Part of a small language model's weights.
Training: a variant of Adam for these matrices, 530M tokens, 8089 steps.
Each number is 128 + 24 x the weight over its row's rms, rounded and kept within 0 to 255. Layers, rows and columns count from 0. Numbers have three digits each. The size before them is the row's rms in percent of the matrix's.

# up: layer 6 MLP up, 3072x768, rms 0.0311, rows 2924-3023, columns 192-255
# down: layer 6 MLP down (transposed), 3072x768, rms 0.0303, rows 2924-3023, columns 192-255
up2924 100:163194119166108123098138135119094102113067096098166105123142130145122122105175123102116120147117120134128153100124154099097100148139141146167173130094154161173156128125122120134101125115147145
down2924 099:117135127163145114130146110092115146117093166130101095183106128115076125145116101104139116129101138154109074096140116138150117119117103104101129153123161162075125169187150134102125108135118106
up2925 102:117117170178103117143125145152129144140113125106173088149177117131141156126172117105145113146111151097103166159136160148113147086119139123115140124134147146121117038109159111125116188108133118
down2925 096:141120137105143099151124163104128124142137120127113114119117169092135108124140083148156133082154095146113126148138098127149117159165172098157136134127152181112105120168104114138156141112125120
up2926 102:130123097176142123160132178176174128110119129139084081090127124119123179134162114151165089149119110080102183148148121149138094130122108142156172101138095131138145076149105131127145128178115138
down2926 100:066151159081131122128121121115103122115140152124156118139151106109126153123136104127149104109143087103154091147143109138140162109126116103124113098155179172110141174166097121116140096129099126
up2927 100:146078133152159124175142156094106109124146110137139134148130121116118128100176113128140123131091166136119182149098116128120117090118141124131095088152096123090090116132144093106161150177110158
down2927 100:087157152101169119124092114133152119121121167133113127120158141098138143148188131128154124095142169106154071073118161130164163159129106130166164139126185181164120141125137103161134084106145106
up2928 104:138135158109146126172120088104158167130062102141135108098123124176093101085115154111126125128132141169121161096138123137152142116141126091139128117145093168144118132142144150112106137121140104
down2928 099:170099139074116076145130098156117140150134136141114135135096145101117167099138103140111090126156118093105118150115127119134165097127121146144139184138126073127120150133123152120133126155142135
up2929 097:131087127138114143185126150123130095128144160110129091140191128119152130109169145137134118153096099137153125083130106115077101107133119147147148129142168123160128100102131114123128135143135176
down2929 097:129150106113178107073161132147101168089121122079121136170136125131131130144131126119144171119114147156140187094143138105157103178158116183129155120148148156114129138137159094137109131108109091
up2930 096:098117118140161098126106163156121140123124110075091135117161121134148145129164140221162152137143137117128075128134116121100137141123144097114204145077128152139145144067074113129141126130092118
down2930 087:140126162096157113140140081109139098114137107097077127156101105159110136137136191194106173105140123165156189138128117136127097123100148156112121142110141108113114134145153133134128080137158107
up2931 102:096105134140106132125127141102171114149185115194143123109141168152131101116165142146143130132131145099101154112100149105094117129145164133115141106100152132143146132136151090150176168092109136
down2931 098:172126094138156085119106140115133114118057139104096139165154133108122137145135099145118152115093142134129060111155125139132145146088104138141120147125144119092085130138107150137119184124130133
up2932 105:134193141146140102125122134159094167066128114096106137149114189136126103123153159139100142137135130140113092141111139126115119172074126121094114143097150164147151152130135106077128120142128102
down2932 106:148169199155102173076089189172137104167101140164129145123129082145106121126088121101110157143137126142117154085134136094112102117157130160090140103147102109157116169127108132089127105112093158
up2933 102:129125124183121117135083153136160101097142113159190109119093155169135122159121109147174111149110063084077111125148168104124127141130103122107113163108135131120128127132125080143108140107147120
down2933 102:115085164128146138117148116150128131138145145184083150167099157107124117124173175138129120142126153157133086084135119123130133136111136158099123121137110137131135144157134165110123110148148119
up2934 101:138118135144121136144114111159127145109149142131159100118099100120116134156162106131124108139153125158130089122118126132125144121118103147121085136110113138116137096144130108079117121144140093
down2934 101:091090122131183071123101172126133129118105124152123137078116090115103124140108113096127091090144063096177163137160132125113119099090144177125124154113143131111095140155167159132171100134129131
up2935 096:129098116149176117143126149159128124103090100109128123108155097136118130107127141133113124100174141142083130160112139137124157120122093110116121136127149153188144141082141099141123121123140145
down2935 090:098153150100185113133127118124095155102125140156139109160167125102107141139124167167151090162086121119134087096202118126165105123138148137124116126166150098180150113147112160140157133121133109
up2936 088:145108115108108111105146122130088162151122103079143132087125129119121165182137093163110158117121126115148140124113130163133135105150138123104132102114147175089112113148125122137159134131097122
down2936 098:137137151071105130174127156108177117134132123126142162140161167146117077121108141083115111111157110137112127115084137157098101104104120121131122120123179136111160110118130125161104135146143161
up2937 107:122143118127112135078172132096157149175119116145120126138111095134111134134081117112135145145113085144122128098150164090099104084106098141109185099085134129139176131157157122123128120123129100
down2937 101:116166126129122146150131098125105151101146131108106104098103125114134103144092107141178160134150134066098117121111116127113107145115176126138116138165106116147125115135124125154101131141132101
up2938 097:131161132176107136120158096110133141060132121115157138137076145126103129176139138102131146176104123087137110112141107124143149159124147128142146111147156130098104145118079135074141122101122125
down2938 095:117109148136111153120147129133114168139129119163145118107150091132134157125123105130141136122153140134151137154125111096120120103125116149138121109138117112124167132147144115121163090113147111
up2939 099:167153137149142126145181119135170157101136118119134150103184101135129130124130102117115143155126079171080110188186138116123100116173103124083135136129158109075130116113135111104164123144128122
down2939 100:123124115165120143137133078069093112141112113072115153117140137151131137114153071123114108117155120160135095154072106115105139164081132089175091107137148132088124176097126162132172107138119155
up2940 102:118150145122116120155146130096125133140114170149111135106137124127126124109132106083105120147101101114145135114116131141123157116173147129119119127117135158125138110150116095154058153129116123
down2940 091:120107114155134117128119165181136100128108141166149130112148104159135152160120148175125092136116120113150106117134150116136128108132104142099166164148095136094123165107095146104138078117144107
up2941 101:103116105169136165128146116140150122151162137149133175147110168132136130116165142124132085144130161151159089130131142120118159092136088173107142153118165128106128146127140127138156175161113134
down2941 096:130124146114111111151150103128158124119143144122152106129135100134098126177133170140111141130117129076141119087121141117095110151174143161109108167118118097102140084169150084146135150090139109
up2942 098:175095124141138119141132157141132092142136093095130136104118160111141144129132093127137143140083109151136090119089124071118148104109165084151141112166147151146105104086115114114096144111111114
down2942 106:107100134142121122118135163140118146100143139158149137169107107118098159131078106093142112147145111104105136078106128137149100112152104163099110126115082121142164125173106145146150157156130152
up2943 096:135117177088158101112140136159106159128105113124159090135146144126093096105103111131168145121130134107122148168141163097113132195097119117156116152161118184137123161116117136137179157077143140
down2943 103:099139118121151160142134137131107127108143147121127140148096168128118098112146085112143121107117095110172138142089134161097101102160166146132131119120133085116123157143125167088094088157132128
up2944 109:137090108132119184154158173093134093155135065119123120095125127147156169151136110083134124144113092154133118096134122142133088095160110116135120138118115132111159105076126087119137100165098172
down2944 107:180146097120101132145131120135151114155120117114123156123129153174114138129145104143119105122113116167106126150151092125121178117130130093172124155123153159161161114154136119116135113070096137
up2945 099:104144148143158130091153137141125095135137140151113100125139139157102125099116068125141162098132116128168131083155120141126122132107127101151125136113085098144171127155112091077114092166170105
down2945 095:118096099112109132148128117131142119109113132115171111121133137130144213135152156100109130144123107162172115110114133129144127165112138104139122114117142147111162102121155127099163170140134095
up2946 099:073147159164137152150136114136164176107145102157143136109143183130114129160151153106130175139112118111147100132149143103112152148145107120104134152115177125173128173154157129105120116138105166
down2946 096:137145108160096118104145119110123136114106131156119138129136076134141138164110140136116088179167159114114133118112163114102123106134125137106143108069121097138132090131113145144134076172134122
up2947 095:202105113150135112182117106125138161140148158132153127120116128173146134103131058134110115156090156139120111121105105133137135117142119091145157149136169109133181124147150107084134143133132180
down2947 095:078135108123132116115152099111108098130121103102112125116160116149092106125111149130073127130146098162163176142148135130130098147107092133103168135101108122146108126153146146122170135071109063
up2948 101:145144111136130142147115171167086165132118143121148116127147113136129171152151142078138136156116108111122133075112140173125104103120154069140129114118141091133162126143170130096136134133093105
down2948 099:067089167117134148119105130138167152135058116130125113103103147116151105154114147108107094095093170127150129101095138132120099159108156163125169124126136118128152108134117154109173104121090124
up2949 102:125097104124148114149132177120110091142101096152167113089133089134114134111150124113095133118139132118122138112146133171148091138142112122118146154140134139116147101149105120123170182154100176
down2949 102:107074111115115130118147080131143144104117121111118129125131159134146156134154125133083136140074112121152095123120091146087104167130158127146121154135114112102084139129125068097150120111106123
up2950 101:117109127170093113113119140169114110158134118166127140168142139115156134133145145126158129165114117120109096113102132136139083098108146111143180107117094151175129184136136118090121103128189111
down2950 102:148150153123145145108163128128131131095103118128138159098125218099138163112160157094127147106138131109133111122075148134110129158090135116110128118108135089099090102132134134129147122152153141
up2951 095:139134131108097144103078137103110189123083135126161103164136131147130133118120116111143121115160151112126109135129132111118134111131081155112129169137115102160164125146119106080183169100104128
down2951 089:122129164124138164133183116138145132109178077154101128079110120166110113162123108127115170138134132110131138129121139147160121124170122137118108146109162130098122147154086126129170180163092122
up2952 100:116139098106126159110112156170171093115149151149140155138135113140157144135134143137133140113127142098139158137126161107122150068177132094074145105102148132111143101151126094142134125096134154
down2952 102:123115132143111093098116109142144140143143101151085137062108145163141080085160122116102144097118135078144144125088145102138113148181136148131131121149154130127122110086131144186127149182141087
up2953 102:136147158120127117097134111091115113128156129121131129140102102119171120139114177113145165098132106085091134142147143178078159103126112101150167114128156152110147164107147155100134191119090146
down2953 102:078134155093128141104139136183097131107139111139133115114127097144091103171116115102108119120147144121107097107086115115148124163135163146122108124105115121108139116139129138138137172092147125
up2954 098:139112124150166096133135143142146135119149113146142090078102114124146126132145192124156115147140125093139112133136135152096117141112136169123132136106099143145113104099089127156105173150112179
down2954 097:119124116173103143125118110129077139160153122127148119142127106131110156114107091146160113046098146109117162122108179137171161128128115125148174119206192129100124191156044137144121143152145107
up2955 106:139164156137117134134131123152145130153105105133144075162152115118081140147120156104142101155157147117116145148147126128162151157136151135167158139109144179144167143137138111094127163168160118
down2955 104:144148096155116124138136100150121142106125123126181137079083124171136155158144116150115170131069123102091140115156163105122108139139111175124119129147079153171163080133126064144156151113124156
up2956 096:133119110145150157136113141158091128136112131143116096139129071119136135135144122161142130133100161121063058141131155134107148129169097137121143103130149120131121064109058100120172116105103131
down2956 095:126131177077103084141146141101132135143078126095123148104098174115115157130115083149080146091099129127109144129075164136146151150110144112175123130111053102159130122128128085128139114108141125
up2957 097:118107087071090136122080102108105135105121151124157123100112165146090128133059116117141128121133135037099125124134120109094126175149112127165116111116109132154139162089105129105115139132101132
down2957 098:126154146110097080140123121140105134099150117150149082110077101139125165123118111087129132090157184109152126131157171155145101157131137163128139154149096130104116117073137146131130089146158102
up2958 097:142110162183197146118116165136115062120129140123108079120158139140108109149151118138167121123138086137092136115135124116122167100138115089127119104123110167123136154097112148130121148132105121
down2958 097:121089085102052141114186120106145150152095144160128140133108141140154153102113150116067129139102119097097133157135152145157089151099125137150100114131080068121143109151158094155161120127116146
up2959 092:112130100153128136148142169122103133137146128125116083127167107132117117146200131155120144144126094114094148137156162126124107146128130134099099180120148098129134108162088123123146123137133111
down2959 092:136131136121074124138097135114146151137111173146140159128132116153126123127101119114186148142144122112145099157121174102124116172070118128104126158113098080104150137101113123093091126126194107
up2960 097:122110094141120115105159124148089115142099196111159115154108160140129128069131073124110165078117108126137081140106118113113104094076134171160182141097118143136135095104090145158113140127140121
down2960 092:143126122085154149135143134131129137188135073173138107158117160139103118176126138101171134130130118130161129123130117119164118129122131111121095132150116138112141136161165148096126116105132176
up2961 099:119140146144130099142152125086180139118125137145133133116163129106106149132153117092104191112163098131132179097129140161135171141131101105101148131123145130147148098115140145154144132114137140
down2961 099:145133093111110140124102139124136150113159126144117121155056135166128114142122121140169079157106148110126156157168083123135127147085106132171142122135166115155126139065113118128136128119121152
up2962 098:177128129110130132125149158085138127154134176132150104099134160138143122111193158153125161130164148124180089109132102111151122108155131088123086176121121106120133117108125138134121158124147098
down2962 099:098083091127121117081133131108159159129110153090148135115154148114106170112139149101117113140090116146109157103109200123124131113152113147161103116161148145156092137120125155156104063155120164
up2963 107:117130125128125161123142149078072125138122134150146088106150168151128150129120156114171149155092131120138109099144151150123116123098161094082136158139151145105138132146166081117119143105143107
down2963 107:096128137164098120118125112133202131120107106132104112126127135125096102149120214137121129133181142132148161156118112155108142135139144127139122133112120140144113154135145092143106166112115130
up2964 097:153140113126099103135168119105142130130167155131155130128122162120106164111146142142132127168133086173118154104095146126161108120141111147134146118115113134098133084110159118093131137116128127
down2964 104:126094144154094118103119151108124134184135128116149089154129135140108149082118154101100131113094097119174107142116117116137129115127132160101120160130123134100163136108140143154138101106127118
up2965 096:145095142131147098117139156122121143125107133110171143132159095128138121161161172088124130117098160140108100130130144162120118106093105122130105143131143152142114126095150132137118181142122152
down2965 093:132170139155111136134119133139112092140178116165135138111167097115107157122151131099138121140158080131112182128118082108126090128121141139130097105147158169114091157141103147116172081122113190
up2966 105:110151142140141161059146160140124112128110156146151086126144112109127139118135121136182114153130134100084068157134131126122135105123099120139135182112149135130093074132101158180104146144147128
down2966 102:122126131131143177120114124136137128147149123134146117154172106146180134134176129126140127104063181153144146151129186158142181115130143145151142150100142159130089137134105137097125149127116126
up2967 099:103137142096139169123105131122079139132159123131141117134109150119102141097078151143160119107109135089158089141146099126155134154117131083143149107123111160125136128108119128109123129108135148
down2967 097:126095134126132099098139107133141162149081144115141191141156104107155120151165131141125150123143082138129112116124151175164105110115116121068096131160130109164154127145102105115169177129091097
up2968 093:150095052119115119121110145116092120120158141093109091135137115096143136106153193143056118126158145134143128157127149151135151163164123121146127145109118132161125123119114134108137095167143110
down2968 092:091119164117122194121113123114128105154120164165149158081091124141140109164141090139165111106181120148092139085108149116097099100136147120139152126150110140089116146118119175148076130123140162
up2969 101:160134097127124109131164139127177154099166139079111095124106151134151116140103156115130112127104125111131179112166126115144117165143155067151155164131152090150137113143123114172182141167111104
down2969 103:060143107108137135135106089160136148096119123147124142137126093128146122094128143086121121091120107085152149104202104108123123113120112138069127113151153128091131128123120140118138081167103168
up2970 098:123150128076151115133153141151145169125160152109124117076112104113114114157118128083118162154105116092157128094131194124141112124098125104127136157153136173129167177149115126107154135144104132
down2970 091:091120120105112167167086116158111140146122135142131140109169142178163109127159105136159138116155140117162093120074150119113116110116142131099138159129167107140122135140136136167145112083151135
up2971 097:128149159128115137147083129142120142103082160128154146138156128114126153150107111101139114169086139079109080107116127132141095133140127151110121116147112098125136092078161112169091141137134117
down2971 092:127133079124146161161106157147144088172110129125126095143125115081152140103135150124110141120115074147092171137148152146126113120105157149150138143101162085142105137089141162118147084148132154
up2972 100:174093144111149112089134137145144145124121102095116136107128168082107093139136133146138135127136104133137114096134100097122121143127145137157145106131131155116175111118132075099152145131091127
down2972 109:136098144106118175153154137144098170129068149138090117149085080155129158128110139082146098225142138158117150124120171116161128127148116137115109081152098136160172128102147147159129167138134127
up2973 106:112144101108114112137123161148115110145157146121125131087054121137062181101131141149144187106117126082096118097124113120139117154148133110152175107098153114147087115113144118141122141138145120
down2973 106:118161129110133114107122119156123104145104113146142130094157135159133161098131152096098079130075177121086145126136098103137103113118148112134161122132146145114132124158113132164133100148151085
up2974 098:123118159136142169129150163140119134169135071155166093137143117127097103200124144116105141133142158104105109149188147132109087119151115098130154155114108156141151132092117107156156181129158113
down2974 099:116135138124149117082088133154123086106125150175157138138147132139139140133096113130161160105152108124128125115123127121082119131168127131153116099145097120154105116100114148111125108174090160
up2975 100:106116159147152179101115107126072131139090137128159129144125126080122132092157165135135120129116120112122083124095145162147138123143155111126172138128138114121149117116102127080104168108088109
down2975 098:122168142125137085095100126142131132124151107130107136138125149136151123151166112147161095122159136127122092139187150154127145109180104130155148173155101117101126180157085120118138087148143063
up2976 102:080110179132159119120186163164128154054139128140139164086129117113128148135171136129116151109107132083149165051155127144123103118154085161070097116086130109139120095146167099126152142140090099
down2976 097:102153169117146155142115131115118140147089095123135157132123109118129140104072133141106137112119125164151083148116113132137132196108133084127138101165163135123146160150118130161096141113124142
up2977 098:128136130136162132118133134115086126097163112080132090139160114100135136103178125133134180125109106124114119118171199098124115153126118130158126125140138082131089128171125094135112099087139107
down2977 099:137163133139116168141140147135140123118117109136087220154121155153107125095160126135108145109130087122130163133093146150143128107119139111124142057159123119147152166148135122125137151096146155
up2978 100:109099165152155115114145148146124125143132094143142095116181128094098116140081123166140165153135149098121103126123116149104162116106150133146124167133095147134149150108132149106152113172103137
down2978 099:203095135143072123119101121145140109126153137168122118116107135165173105122127113111152162101122144165119139138131183100134148141113156151135150099125101133133109120104134128165106150147138102
up2979 103:108107128132116115135105153157186102170127146143121121117130155167111109134158098119088125181131114095172102140160103185151120100121117128140164172117166118147112123144124131143134155138106027
down2979 100:160096147137141123137123124115114125130102108127111148114114105150141111132137136133136092138092121142172121092114143155124103162116103105134117113125159131130156104072151131074115182134157150
up2980 100:125147129099111146137117159168132126132149148103188090109129128158091130111133138137133116118160147108111130117140142130138120133116134070088126142127156129143181117164123086121143124117117083
down2980 099:085113141130110132119100104095122130108087118135103160148176085137134116138135121121077146119096120131128134133080152133143160153129154174159151090140135164142117136141122103061147128118153118
up2981 100:141097115148123112163112129116146168142158177100153124119164143157096156159077131111123136149106109098105134100128103135105131121143100093151145141129150090147122119113144126132123117140121152
down2981 098:119132125129089116168163101140131166130128121132149147129137105142113096119124117098123140128108176127150127138133138118095182140146131190110141128137158154111101060146131139096123111109140124
up2982 106:136144115137143152139102132095114159136114148136131153107167146141126163169099153129124154119109105131098118081135110164098127125145096164114109125113160111154162100152176130108112136123165133
down2982 104:145133152132163160125108115193195136117159137138108175115140090128102093114125166147102134176150174127138122187149117090092166140137118152146094113109088116126109129146138086114175126165110133
up2983 104:129098117118131127074138162085092156123127082147146141142116144117138116150149144126140183142123165115106102133135133157142119121090137085146140142127148114155137141098143140112100181123128098
down2983 104:105139110122090119138145149125180099146121148162156186094125071126122123168105127113147109133121143136176101152111097098130163095159113139109115146113122095133157125135096105120112127151165104
up2984 098:108107127114171146127116130098107117167096149112165156128123143126150097099120083145108123146095112146127125099134134133113104126091146110162136102100105056143133078109089139104148132125171111
down2984 099:143117098150116127139162147145105152148095148122119136130083164174173101105099084065128131118110149097110130115123111148096128128112142165140159130145089146126125174150133148184116138155091110
up2985 097:139102136110162184140091133138124145164148144114111109152105149112138145092091118146114118177123106123154103109175118115151088105140136162131144169124148076131154070085133126129132103131119143
down2985 099:135125111160116127124145133137117116145126104129134170123133128159133124082116153109128125126148151147128146117125125173114132131080126142138149160153154123091110178132095130122160134160104117
up2986 095:085122132115114153129168198102114097147152098146109104171081127128117096131152107146136122138131130103116170145111126087129119108144133143133133137095124142172146160141097134104152109143154154
down2986 091:101094176138132142113165098151153112126143166134163129123153143132152131089056079156094174114158105141155117107112093138177143134121148169120104139140125098132119087149158115126091110108100113
up2987 104:148126160096118161149123133174168126162142154142162125112125148154078128100162144092094166144146169111110142075137138120138172138115107153117112133176191146144160127089077126119104126127143136
down2987 107:099156131120168118162133073080156136146148135071147162122165091120081107100150120117125109118157151120184099124115160085154063140101134125114166124133184107107144124134133099145107075070142121
up2988 102:064151192123132131142145157100170140124116134133159201115124181186148116083118161141112178126107129144098119168149126131151139103183086086126146078140156125101132122126141117162141177116123130
down2988 099:153106116112145125117101156144127121130138153151103133116125154085134139107135107132187132153133103090126133118142161118121150103083209075129111123127113117142147169095121158105116082138142091
up2989 101:124115123114132152166174130162097129138137154173127146149100169130137150149160131139129151115095136124121104116130149118140129115111120113116147120102166136110104128173099132109136119136077071
down2989 100:105131165122150177130148154136174132140143142166138177112151116089176120117155126145193120166169115121117133130113139099121112114119135111095137137126121135147136087129111129128118177136151112
up2990 098:138125122109161124149131121093130146155146126148083125127139134149145127107094160138110129102091150160120133134132123128134137159138116113102124135108165132153118122120119157152116104179131078
down2990 098:110136132128165159152144111140147140145116154123113149081128141146133122140171150143112152172106131087113109123113141146139142140111113119090117100133091106165132089148126112097152164118161125
up2991 091:120132129104163133121151132080109096092122178145115134097113133125148150141153138097137108109076150131121124156138123129112154108147126173159140138134132145135169120084159130182115123126098119
down2991 090:178099096151124129118094137189127168150149103109125122125131134132118153115141105131104163156127128097173115140105131116139127174139124095121113128152114119096113156120131109108165120134150130
up2992 105:108121158152115122140104134132176146110162176178148110168126126116120101113162094110156180129098147141111092130116125130095145111122120117105181162056161148167125086162147113131171110061123122
down2992 100:131120079139116143107101139147107113172148112136093108150163128158146164098105148136093125136141209141136147145131151113127109130167123148136191149137126142149146110135054115125118106167119153
up2993 099:113130098121141130131116117124183107106132115114142133110177099135166131117118104104153126123137123143132131108140151099136142161200105108067186109117118123119140125149146121143156146145141141
down2993 102:134123149132164185136146098115143108151122129126127138104158117174124120120151162080112147134114156084139113094069098099118139092098103116196132137123096132120141111117084142138156099119123139
up2994 101:138143120139097129153106143125093122141194114147171108099171132095125130127132137144139098131145171102133113123143167116138160108098155109171152116118157127108106163132102156124142171111141114
down2994 101:141127069117147152091115136160091121129113084142146155147127096122104157110126107111146182109133145147122150162146158146102128105146128164100140139154132115124139106130110142123140129170068133
up2995 101:094140150078134155170114161126147162125105158116151079140131127135135083119137141126143114124137093112125153140120114130111094120153110124122136099145140117095141120124151112098132097091130147
down2995 104:152160105127137156139131152089140083159112150129134144081151150155129140100099151085110124089168118148175114153129137122148116128124158093122168096128135107115172169130136109142110119114135123
up2996 099:163126146115132119131121140156125160138118095148128132153093118091105157106155129184142149161084128094157166131149142140113129132136116125140146116142135143137091113114109124064125161130076111
down2996 099:140098121103156166145106130110145116141124155115134158186140128141133150156136133153123127133142131140142164116086151100157135134112099146095186117132141104148142149118179143125158133123175134
up2997 102:120123156092106145127110171140126124153111135126132100112135114120083126134140119165117129135137105126050141111143123106113104147117109126113150144131146146127085138118132112101096147129129095
down2997 103:124141133110177109148114184135119141108086135130187090156167072129136153152127130137143089108126137172131174121103123099210183119109149125148117093123134101109107166114096118117144091124149145
up2998 101:159135149142164145175149150114135143081128139103100125143113101159091139116078122088118117131109144122111120112163134124119151136166123120125150154170134144163176103119183089143111123113101084
down2998 094:130105100141134103132144122128095115114101102158059095137121173154111094102160116161134119138126170100117098103160135108132130176146105148092123120139143137176122091134117139146134115130102139
up2999 103:147101134103108150106141154103102117165155169087121138157121159137108089111147124135144148107123119141145111105119155128136123087103128113161106098151126147137131097141168162130099116095175121
down2999 100:145132111108127103132139166110110152136150137148130124150104151138142121160120104121138125136131156122118115137094126113083123143134143138144108143113089117149111122132121164130090131141133153
up3000 101:102104099123152099135161124171125147165137143168132158124102151190120150135113108139164117120119133107188161090093153122147108181116126141097139110097124138173142147186125108131132129129112100
down3000 102:158163123137155133111134112135116119158147138120138101138170087140150086114142058134150110134163108123129117156119122106133139121162130110136099121129115092144124158109151118119084126116141102
up3001 099:117094156124163113138129107128128140090159090141161155131137144127143094097177162131099148162076140072121088091123122127100152122129091130104125155121156155129145091123096118107096113132126146
down3001 098:142139140166097145130109146136150132153131188136134081167126137155101112102142157116150136161130159120161146158133122126116116114123132138094140154101087116123111177135117101146112095141160106
up3002 105:102113116138129164144101166109057130123115101102106081122128164158112157114141106115127123136158090131123139109199113145112123128150098143131091103153105155127177124154155125142099168131153094
down3002 104:118114101147101156126126120172160137119130099157124154138120167138135118144112104119159121168162164105156143158098160147108120128147128155122145153119140126121140131129164133118146123150123110
up3003 088:129100114156148160140148132117083124138133194155143092130139130159136145102130144143137153139126132121146139078108127091102152160165156096081133123125129130118125114147118086137137165080113155
down3003 076:151085188099141090127119087133081092165129141112115150164116092127133086149123108084155132124146139161140153123121160138121141133122170113088082153096143073147122116108157174176106066097147115
up3004 104:122092130121135131123107173092106106173124106097133119113132135092074090134101130107093139141107142168124155105127175069094083142119163106141131103150085101155101137154159158113160117090154123
down3004 109:165156100080139133124134143109125140127101061125127126111079198141100147098128096128139142108144120131063135133122091140128082139142091113113127110135109110143115134118140122105146099113141181
up3005 099:165103117095160156156150126105124111119131126084104162142138141091148158117136120149067154122081118161138158130146114111106171102111144120128127167064119135171117136132135128107124106098144144
down3005 106:145155101119148159128125106108109108110101125120097117116133112146129161142125137070173103146141124096128123143114168104138097125151149107128130140146162111105144139114100111153124132161128139
up3006 096:066099141136107144132120135129157175157129103155100121098126125108065138120145106139123100124094112120152151112115106142118118074165095113139130109130090133136130112134152150116149103157106114
down3006 090:132109118079129160130138153108116110131179111111162153140088115145163117099136129121163134105097153101137127142122113118160149180164092113115154124087107141097122139170149174104121157134089177
up3007 101:127129144163109102117139142149123159078128173116140128083123149201111082118130110110103116144118140137148110114143143117097149141074115124163124108130147164147119133119156133075158129143124163
down3007 097:129120116075130133153123125140110088112126129097140148098129090100134100140167054123139134117127125089129146114113095151122099142098146194105083115100143079117095141161103102121101113159120072
up3008 103:121144162114137098107094143114142111136060182098140141133153109124114129162113114116161148121141147149074155113124084146105168130119128102085086114070124066134132127126145115143109115083134144
down3008 100:150132115127167113124168141153148081121132097129091138149128135088111153090130157143082117138114106175160100147131111147133106130150157111108158129146131149113107135154130093115092105157137099
up3009 099:157133133167145113115168129126126146126143174093131119131144134145060154145139128126118142116138136133132126149102069161137109145118112110157152133115164168120113105105135120108132129098071102
down3009 098:103082124136119119182115170152135098144183142183147119191139138146136123073168120123148108133109130122155133111108137126144116087130111141115123120129109144153112095142133146118167123116171118
up3010 092:156097110125115125140130146138124139138146170138136128170148124151120143119124142114139105139146129092133124110138180107073139131159085138125092108123115127121102132177111133161124178114190144
down3010 103:112117140090160068104130128102147142135125125103118135135146116107119135154110084092102141066162151128177112136134086126116132127102117119122085115111158108135170159125166110125111097095096082
up3011 104:104141137153163132122118147125136121148137159162156138126143142104155158109156087140119125136068106083138191118156164130110140141119136098146186158165170127171174162168099150106122145068117129
down3011 102:145176138161130126128142128151144157122123118132154143117144130122093112140142107125080125149106120097141115145130143115141142117141126134075159125120101113095122126150124129165115070138106104
up3012 104:154162105079126143135104149131127118159132072140124111081165133128149125150132158147137183149141122136095114104140147138121107137147119139096166101116096132150124114085147129120136126134149114
down3012 100:124094136120124146146134196121126126128174137109108124109178168098154108113114137154138108114165162126108140109073109152139154113136129140176122154146074127160123094090105142115095125136129150
up3013 108:173147163152119145119099140145153152138104133153130129076160142091156151093145160123088114137120119168172134059153160134094130132102111102129189110125103142139158128098124112118152171115124137
down3013 111:078109116135127147099087130152112155128103138137141179110112171165132118101128143087125116121130121105106152102105088154118126138128101173125126086129140152153122123124166162107140114129154132
up3014 105:129122099146104130149067149161110127092093146098119086101139135101084097152131111149133154139109076118099187157135121157091130130099107117069151161100152097087150117142139105105138134128127094
down3014 098:147174136096122124129134072124148140131078134144158097120100150160125152107093121131103090128102133129072176151142131089129111109146095106115167098112091133129111105092114143135160106183127126
up3015 100:121117100189122139116118168134130091117138116087131103124166130160080121104140104119119097126118107137136076119153131083124147111129144122125147124110145145158129121116103101123186117137116152
down3015 101:141146136167127094131186106097106140131086207100134099141148146071118172091100143102115153144094144161128118138081135125133148121114091094133132118117073136163084124128105086118153114118141131
up3016 100:116087087138146147126096145120070169082095160150118142078140125150099137114117092125127127134137144106121100105127129121083111122131112136170120142143143116130103121150145107163142144149126135
down3016 099:133161122091126115083139158107122129106147148087130121113123162107159101075075111133166148095146135140099126128145127139122074163110142117116150145158135114092094124141131148078107126071123127
up3017 103:110123126184132139129131139130156134137153134136148147128149120120081098098098138148101100137070134128114154191080134152131158116115114102140165169102160134122098116101116108102146129130124130
down3017 100:138136152128167154177129098135088151186109134150130088090115130156122119115094144146123133125105118116126186117169137090112104111130088132144137128100133182155161118114143133172080134138115155
up3018 097:117109135142104157093123117124101083106135145141114151133144177151146130163127153110127161145110145140124099124136117130117191113144135140210138161146129098167125122093124068138125143154196123
down3018 096:116134128124136126131156071068127135119148117139145144102141100117121141115142133134124080148111125102121120165123124147127171109128114117100133127135156121107156101160142169143151165086146123
up3019 103:157166140141154199146168157122126117134137096108146125098092134128108099103127140161111167120115119129097156143117137101111132125116169110084134123113120122123128143141149122096169122150126127
down3019 100:108126139195134116123092103166096108130125144108112137149124085122129124157119113113138130121161125158169117131122086164092142105113163101100109155136172100108161158164128138132122176128112108
up3020 098:132109056130130128117101124127133128102122147159138123135101133125137127151161173131142085119097159104139108087112125130131124164128109147111142119142152137133147178148088123089138132141113130
down3020 093:172184150116174149134152148146122130137127111092105077110047110111155086118112130138169125151141112152090114147138112117136097120104124104117133098123069110124102120137143128133087100158134117
up3021 097:151128172141159145111110146113113117124133131145133127150159136143105101193172128130127114152112126132143099106128124125113091130141092154132132140122161125135076120102140106130123144075100155
down3021 096:154102132106158142109118123087116139131092097139111125133143126119184116118081141136156088102191119102141137112108162118125104140112130151146130155124092151122116137131127146158095117128152128
up3022 095:151084103106099131169084137101127124123070135128136124149116099135097108120138157150172126120128122142148131097102165088125140136111089151153090160134152116098132147115161109146145133126125144
down3022 098:118152125114143110158103167076116153142095149126152157105134139119113107111067108135082099084135130106136125141179143167175112130148102111174120088175150137129118101169131113127099101093150136
up3023 103:113152144135163146133088209133109092122153136070125106106112136071116124063127131128124087118116124124104115140131096125125149123170105111103124138142138142096126115117100157133120157151143135
down3023 103:079110162151167128177126123124148151118106139111138153132098119118095101153052145082141109117111119112130110130134121115167135149104129093100099135119126114092085167121130081143101113132117114